Weights of a small GPT-style language model, trained from scratch on English Wikipedia: 496M tokens.
Each number is 128 + 24 x the weight over its row's rms, rounded and kept within 0 to 255. Layers, rows and columns count from 0. Numbers have three digits each. The size before them is the row's rms in percent of the matrix's.

# layer 8 MLP down (transposed), 1024x256, rms 0.107, rows 978-994, columns 128-255
098:126090195087114114137154126134118087126156107169158167167099136122102141105156152125166081117102133127164167152128125112133143086171131098114102137087109126113114099120129120154121132082131148109135124153142110093110115136132195111122141124100131127139131111130158147106080139133142159100138156078168105136138149101127095096146106111130174139111170152109122138124131185116118082164174
099:150090107132106114147151121101149146097137110103141135154109156130148117131087168115111120168104114116179179156117148115100133150104120090111100091130145151122157105068076129112132119158158141111146148103124149106104136090135162120164121148123114126098093142117141091143161161136150113101066140128124123112111133083120099093133159151158140087132127103089098061108122138126157101165133
105:132122151165154099153134148162147085120121164103150164169124143161116133133120136135136136200137116119141133153135186109163129133133129086112170122178127048115098125093124119137145162120158137130117138128125115136133106137164115122131123097118125155105166093130130123156102113135136095078131152103127138110097145108122188126100138175108147116133168142111138155123121166134176128134138
104:107175106133130139086126131100129124120132151137134128103117145136129116129125149107104109131132120144092156112113135140103105141149120152138128161113143102157161117158140089119120130216162147135135105134121107148140140165150164104157139139103107101101148084146141145166116102181136081105126080103138110142111110123186108130133169132108116115130102129153128133127132066166105123126088
105:127144087107102121114096131091129125110108139142164127148138138129152116122138130164126115138150122141165156151145123138134154151113118124120127089127132157101083096143124121190177124132130129094130107120119159114129156126144144161121127119126100163139112129126082139104167128130109093125125110150108107134105161099086135048141093111166115136118153147158147161150096159095140135141154
104:119155107130117163157135117121163058094135127105145112153095173118127157115138119166133098114165133123141112083130159104121129113121140132132116183125182109151162101174094129146104144137115133146095115139143129137137137126116100137151103162129140120091140152126148138106149160166132167108142165124089125124116135147126137112087154129136149150104143108110168106112111083095126112105106
101:134128068149134070087146096106154119146142135098106126105132153137084089110117125123125092167148155120132140137111116147094127163124121131083116134152106087109123136129130131124091119102115137124104127127096079123127155106163100103097086114151168120110078144086144121116127183156134115105130126111138088148158138133134140125104158167108091125073090117174159110123154148096137095134135
097:149113146131049096146127142146111164143145175147145112142121153140140137103112071089143122133103113125118130120170118168114136118118104144132099088137099091110101125116160126147118124098139134133120127083104122139129130126092133128150125088130122165180150107159098176096120109143111142100108126141131120140104124097086110113135078169139104148094121121094169114131094119105146141130121
103:135120154162148151116158105144110136122089138119171115150147124156137121107107137156140138115149173155094141123155099116083123158121162115129147151119139123157110127174160123100082121152140134182078166079155143146168122130130101132121109114141149157140124125112075099135095117123155149145132129112123103157115144114136130132097143134119091145126126104120118071144118125123146100155129
102:084114137070097088143107123104114182158141166146145141154117139131149125089146117087134125122131133128124107122145156129119153119110140159149155096133134137184113132162108142126107147104116119156086122132141104141141123143149116121150121158149122113094163084193156109115111114150142111082144120097120122127125089159114099138179114109095178144141111135104130098144095127099152129112127
099:118143088133130126088165105146143108121092115135120121161128169080133145137137131148160117101083107132150135147108131112123133131150103146153079157121111119077119172144116127133113120128134163104148116144087083095149130081129134042177147117155152100109134158130112164139110114117131159085133115073132148117122120143122095149125134126140101100103137140141094158094124079142110113120149
104:121078105138148105125144155092149096131089107153153126128155101107144101142076129142125111120159100169099138145166163164176110112144162093126095150172181192139166094164123115131126104109106115119139128121123132134114133091132130145098112148131135074126169161127109135088137141135109136118113145117101133155153145121161105158091130083117144094109123117146144109135185134146119080067120
097:161127141133166110119152162146156131110131111138124162164093102131155159115116138163129139139102101192175172091117110124140126157130095153162141120124155145101138109159113140105109105123123134127092095121142154175126093123124111142116118130126130127134152164124110113149111103175126138131101143136070083118153071157160135129104119121120113136075135137101125158099117121101138102099171
103:124100097165107098123118135114103137135168137118120144124121129113110096130120159137115102140154138154108168103132175147157159137100124132136092110113125121136128187136147104126139120074111150137098136089178155154154108132159144110145120121135091119118157150116106090127176090147149087127135158120098161092121139148113083092100128123142130122143118145138119166131132107106128143084156
101:090102131154129148096113116112164128107150105141159151122118138171113130089123110124128111101103112128149097153104139112124170160144106120152141135075112103112137107144166132140130118110139111169107102104090134127133103152134123095101127122094107136155134149147139120098095123139114101149142118133118124167109123131069108137100136125105137110148143131128112089162097107142076101137108
103:141116108146112130096117164150152141127134139091122115152143173143090132178105128122124140126123136114149145099129142128141108118120116103128119164123161137120090148127126184120146132127060114127116121124108122156122116118140096114172145138126101126175131150133133113136108103126139130112146152138134091143133125092123172056090104097146100118142122090142131140151127132123055087115160
103:143111143121118093103142155097164153116092132158084132091144161115126118109105137122139115106130168154131141127144109128153118130134142187141135117154125123141153161202101147166114108106146103113095115129123153123142134140081121112146093148107139154129115114168103133137111157166133136163087114158150138130105174101133115132137132153135074117139114103121161115158124130172139105131146
# layer 8 MLP gate, 1024x256, rms 0.117, rows 979-995, columns 128-255
102:127120160135153124149106140098158097121104158131130162095141148161085150138081061163109117115170123167119103107161137153110129112121104082154132143174098120151156123124104148144092111196102119134143097114124137076109118148140099128150154179127128187133126141119125131111172085131113114140149105107134150103138115096151165125103159114127164135119137146123110117114120125117125063117150
103:158158095109101111134137116107169112097149069156114154138102068108136143128081120150185114122115132111146156160173119153174153103118112153118070145168135195170088137131137122122106091125099104171123110167148137141117146131109122087098129140134147122140124160114118129127147137098115129147104138104125112172132100182129097136179123125148100170096120129138140127092133142185114129101154
100:110196081087075072151137097136099129113092156094102122169113109166140111097155120139137132134123139175104127082141154159133118125170136140094166120123156114127120105137119105187139117119141103151137094122131141147076119151145144146133112097134122096111085161127124137143156099137109122109152105109126123157120158111129122164109099088134100147106187116118144155116172164103144155117173
099:184137124130126128140087129141139112084139085124143085173125163126132136103144101117137104162095153107095142131116102138071115130114107089112155130134134107133091131124101129071141146105148084117131108138125051122111093183096128127096114159160095089114142102127134130148144141124171148129129124146154140162124107160122183144139140152100120110100148122125101136181133114109136130163146
101:067151108127150105122140125142107148164142140066093153144126141115128119142165106158137128138141132139143129129156104116149120129136109094132171133110116148133129135138113150136131151171111110149121130104126121132068123067130083118164140105121143123167115100110128142107153118137112121101132121140152128165118155163134157122083122115147171121087104186121152116088125161176144093120154
104:117149132110107141062128122127108130120161121122163127182115161083128130123126137149136161138107153109142158118177115132139135140146102146152143125129130153170137098146121093148153161157121060123122150145122134113137150179132097123135105089114147149120128128158126125128112160102143133091133157147134122154109115138123107125149136133135155122138123143126102166125101127109136131092135
100:156131105141129119142135100144122151104106065144150145176068114138117119120148122142145111095142147162154174122134168139139109169128141132126139111129134142150125139127124141138137137137124122129125125098120110071138121128145168100150166154082119085119101150131103169130076109140118165147125099140103172164098071144130152151127132120173127111115131131134163149096173108052148138107124
101:120131101100139105125116111130119153141057104125077152125164131130109166156110140144149132098144099127119082166165148185137121126134146134150145150126094112103146125139140143148155133181159200159180093141115144143146123105170137113141114115093154143121126144179129115153144115102117125104141104122126160118141081146136135136093115111122142127147137152142129113129114149112134089124098
103:139074129165116158167140117111108105108083154109087152158120185140193143104132099136194167089127137135134128095139158172088104123134116158127139121112156105105137145109120104128102119150147137137112125128109127142171097143145136131142130131104133143133135127147102151149126117151167117125099117144085145159115114127148163139149126138129149105117142118084143150110156126066135191140107
105:129136143121139163140140128140143115116135113100124147109154139116114165133136145131157134097154150105166102158156159108123079145116107139118110151136147075122131120140158128123120128148159160096128088151129147114120092098116114149092103097128122122138140118155132123157128135116128086097126068136137093122105126159135131154071096137132145133090115170159184155160114123101139141131169
105:109120142089098100151100138149174146108105112167118155147115159169141100143097077162118130135145110127134120142077173119152145123142118127124107127141152171119148129161140122120107088128141137128163095097118103183092112115123122113092142148143164104123137090100157152121129150135134121105136077119099111118098159124117117109131123198138092160110115088131101130160094135136135081094103
093:117164181133117096126102109146110116143157071103119120125180101097146119156111162120149131114078093128163081163097142097162101104109119155096098141130109150149115118129158115122125146134092140118161143091136098117116089119132138115132139099106110164131178094134150092141114096129122145139112144122127120137137113114163099145157113142127122108130078125137104106141121145142106102147140
100:104133142136159147112101155101119121092147146078140116133138143122122164102072091141114161150134125133128117154142073142139123143100166121104108112125130108123154133141158156106100164135106157122140097122155095160125149128128097122164134164154136113177116153117147147098133133100093082103149128146122148099106198126117139176148104090120085134146137078130093112181174133106139187096152
101:121125119135105147145110129128127090131165143117133132176129130101106100125158115134156101140178135085115126114151120147091094097142097172137138089121126113149102127141113105108089145158106142140118137097119140135148153129083166177130133175136153121122142126119133108127142161176121122133168155095146111141125126115106180103161157172140109125139132146146118170122106138143180119088139
100:154167148087137135173080104126124127111141147082112112157143071136080099118134117117161100152131156135168155128126093126098146135116115136125101097113099124124118140140110116169106118157126133119124096097126155132111140124137152156123131113128095120148116133095141166140126097139118154157094094104149093132077120116139148140128142118127102136116117135128134100100160122112136108133141
099:153137149160144118128111135104111134153182152125144133144157122138162196142159125143099155146118097117146165128137132162117146171126116123086146149104116102127132161135094126144153116098113126120158152152137145136185174121109097126165115105144152121118133117116145184139087140132102143160093114139139128085128110100171122124131163146100154127133122120131128146120126113123099150124108
099:101144124108140120136094114147180141102143163108086155182132130108145107164124111123102143063108130141130100104112112189124129115125101123146155106146087129116125170145120099125131147099169112122111137071080153114152083129094105145155105125119134157133112090088171157126138103130167133134103109108126148160105145142172121111121083116108141149090116164144141105096104090132146134121122
# layer 8 MLP up, 1024x256, rms 0.116, rows 979-995, columns 128-255
101:171160140120166119131103130148199117117143124113127102124114120136121167111118112126168131134141149138131090109126126081141112091130141094069140143136132098136088133106131122136163125119120154101129165134157166098160136169112124085136129110135110099132147128112149162098127151151101153108099137101148142121132097124146121095127106119124104098138119101163134153077140187112135106114173
108:133129148175125147116151119179079127127141164138140108174098155080141156096109130113155130143106140171109147107195159154104110175130086119118166164148143102130142125102142107124137168115143072153142133105104136123113141093101118119095145147115171116090141099143143123103100102115108107122162161119165101092157159136120109099127088131117095146184147068179116120149116138130167129152105
106:118098096093158108125143127163144125107110144193126130094107114134098138076100141137111119163155141119099103119136152174111135123132145145179155118142133131151163132117115175132153155118117140098125113113106145146098123149126151087139092159127141135154121130161141117132132106128101175130117178104130164191144123111112136152163069146125146098111133138105136131165147117171128083111145
103:122127141149148115106157119138104115150120146154095127142128097136119111117106150112156080138143090152071123139121098128106106116136145150116126117136122117123152145130118149150104112101099137117139136137122154154132123113155123187135158130109135108090100123076134126120142173084137118131136155091168109102127110124140120170118163130125135086130066157102118115116173139156101141082055
103:136129125107130146135141116164109116082098107101123142135118163081130078141101109130072129122128120142105119155153109144138118132142092156104110099108124099133117063095148141117113147126117149108127145097121166079142137121118132119159133086182115128076166129128182103188112188141121141123144136129118128145113132151143134137131180134123170119111141158120127110197142170131106119134142
101:140127169111114083141121149139117097133128158100120134095142113086131108054119120141140082099091108113144108109138132125119087089127116136141111125172114104145142058203163116152104134106186093149173166109110156124152129114162139131111125133172142130078115121137134121117132119127153141171152143131101127088147134119118146093127132129160176115111132123163113166150138136117118135165095
102:107158113132184114104119127146078124094093128143102099093110126116138154141129141101145092173110089117095122097148106134118125089149093140161134094139131073158162138135111156115103147114114152090144127146102115082144078139110129184151133135132113111121079092125094104133133153163141099123138137155145097176122108139106100151142108131163110130154119109113138113140154167113105138078120
100:079109119093127143101119090135119141096134104082129107140141096153146145149125135150134132147089143176122095120139108140094140130158146119123119107127128101134085140128128165138100085155147088154099134108132098113116096111130088154117105144136168135113129130166050107119149152163144123147129086109127147187142113142134123108129126150103162140122101155163085125091110160114157103113074
105:152117160122129115144110173140108154138120156127116116107162120126092130103082133112142126093125115107130122166137170109099144124107158163128143119120131104145132126079115138106149166125095116146075108131146129099117128087151136120135148133150123135110108166096099117097122126137097086094134046093107152139131095155133160176170149101105130102081136211138179123112118112108118143089101
106:128132164120155124168163143129142161127183170141141073161120140123140119107097127095120137097146135155125140141103102148109102100122146110169158128127149157136113128110125127161113119091119143117166135085149141146114177107202085135132095166172127113123153166109125144143159086140153142123099131052123100209147109114132149120079155153140145079120107119142084118127134141094133085124097
106:101123101123122079142130116126141121116135120149073118172147130112114140147149142145120117124127125096115167142115151116079137193158126150131136169136098159148122109119098097129153070115160141130172151153155088116142159155147120150133125142112131128112146163133163156126121124160143123111144146163114140075087155153145136112130104106091130181121119113138119107136153101127117102159164
098:065129091093127170125081128100129162104111126174124132110131118176146137135124094115107105137160111108097098130112145114115145089112110082139132124109117190139122108122124089122100146152104109204147132166119173176160158176125172099115118148145120138162109137123147144098127156164164128120144123132164131155130103135161120094169109133113098124117133145132152141100136097117113132152122
098:114082119109138131150151106129172120113107117158126122113140139150100140156134143074124117135142121145160133147084142115176154111107117102152121156104124173128179124170138158095126148139143133201150119145151110099092144117139168126128131090122138127128130085125151126116175123145141141129095109153086099078189129134123102129130140156136137126107134161089130104149093125164094158114101
097:137061095104110132104151111136097129178098140109117141102128101166159165165126108157103133102104127131141092112165086099132151128120114094163142098126157143154123106154095161105169080114125120135120133112138138149114102147097115112115165128164116156138165134145136095150082095126091124114102157109174125143111100125120080104143158128113121130154154108110130146145107096121177118110175
101:109124127159148125130172116117106093086126105152110095121086145150154128138096143078121157135107117150115096112120113141159153127108160149127119136111133120130125094088141170078159127107092103127122122125130138121086179131065123147108153101106117132173095171090127131120136109101128114149110140134124118141154165091138063129124162119149103155118132165059161151155131148119122092160095
097:157108136110086108111145178115163118163121145089122155062096159150173135117090184116116110157126135146092092087134139095113076133149129101114129146148157135190122120116104124142104133114162130122113158105128113130121153117158129139133122138144118158114092155115144110157093114135151166125102151111160141110119129130141137147157126091117145093118123153125118110147138137155147147142161
097:154123074112103089118072125083095134133114132093098146124118140099123170109136114135142102102128144184078123089139130158146141144149188138107124093133113089123091149141119151150099170132117127086097146162116091121171151151127085135144123127118155127109112139156155115117126116147113111140145094088171134140100084141128095091114160126149130106141174159092138140153129102136138141111078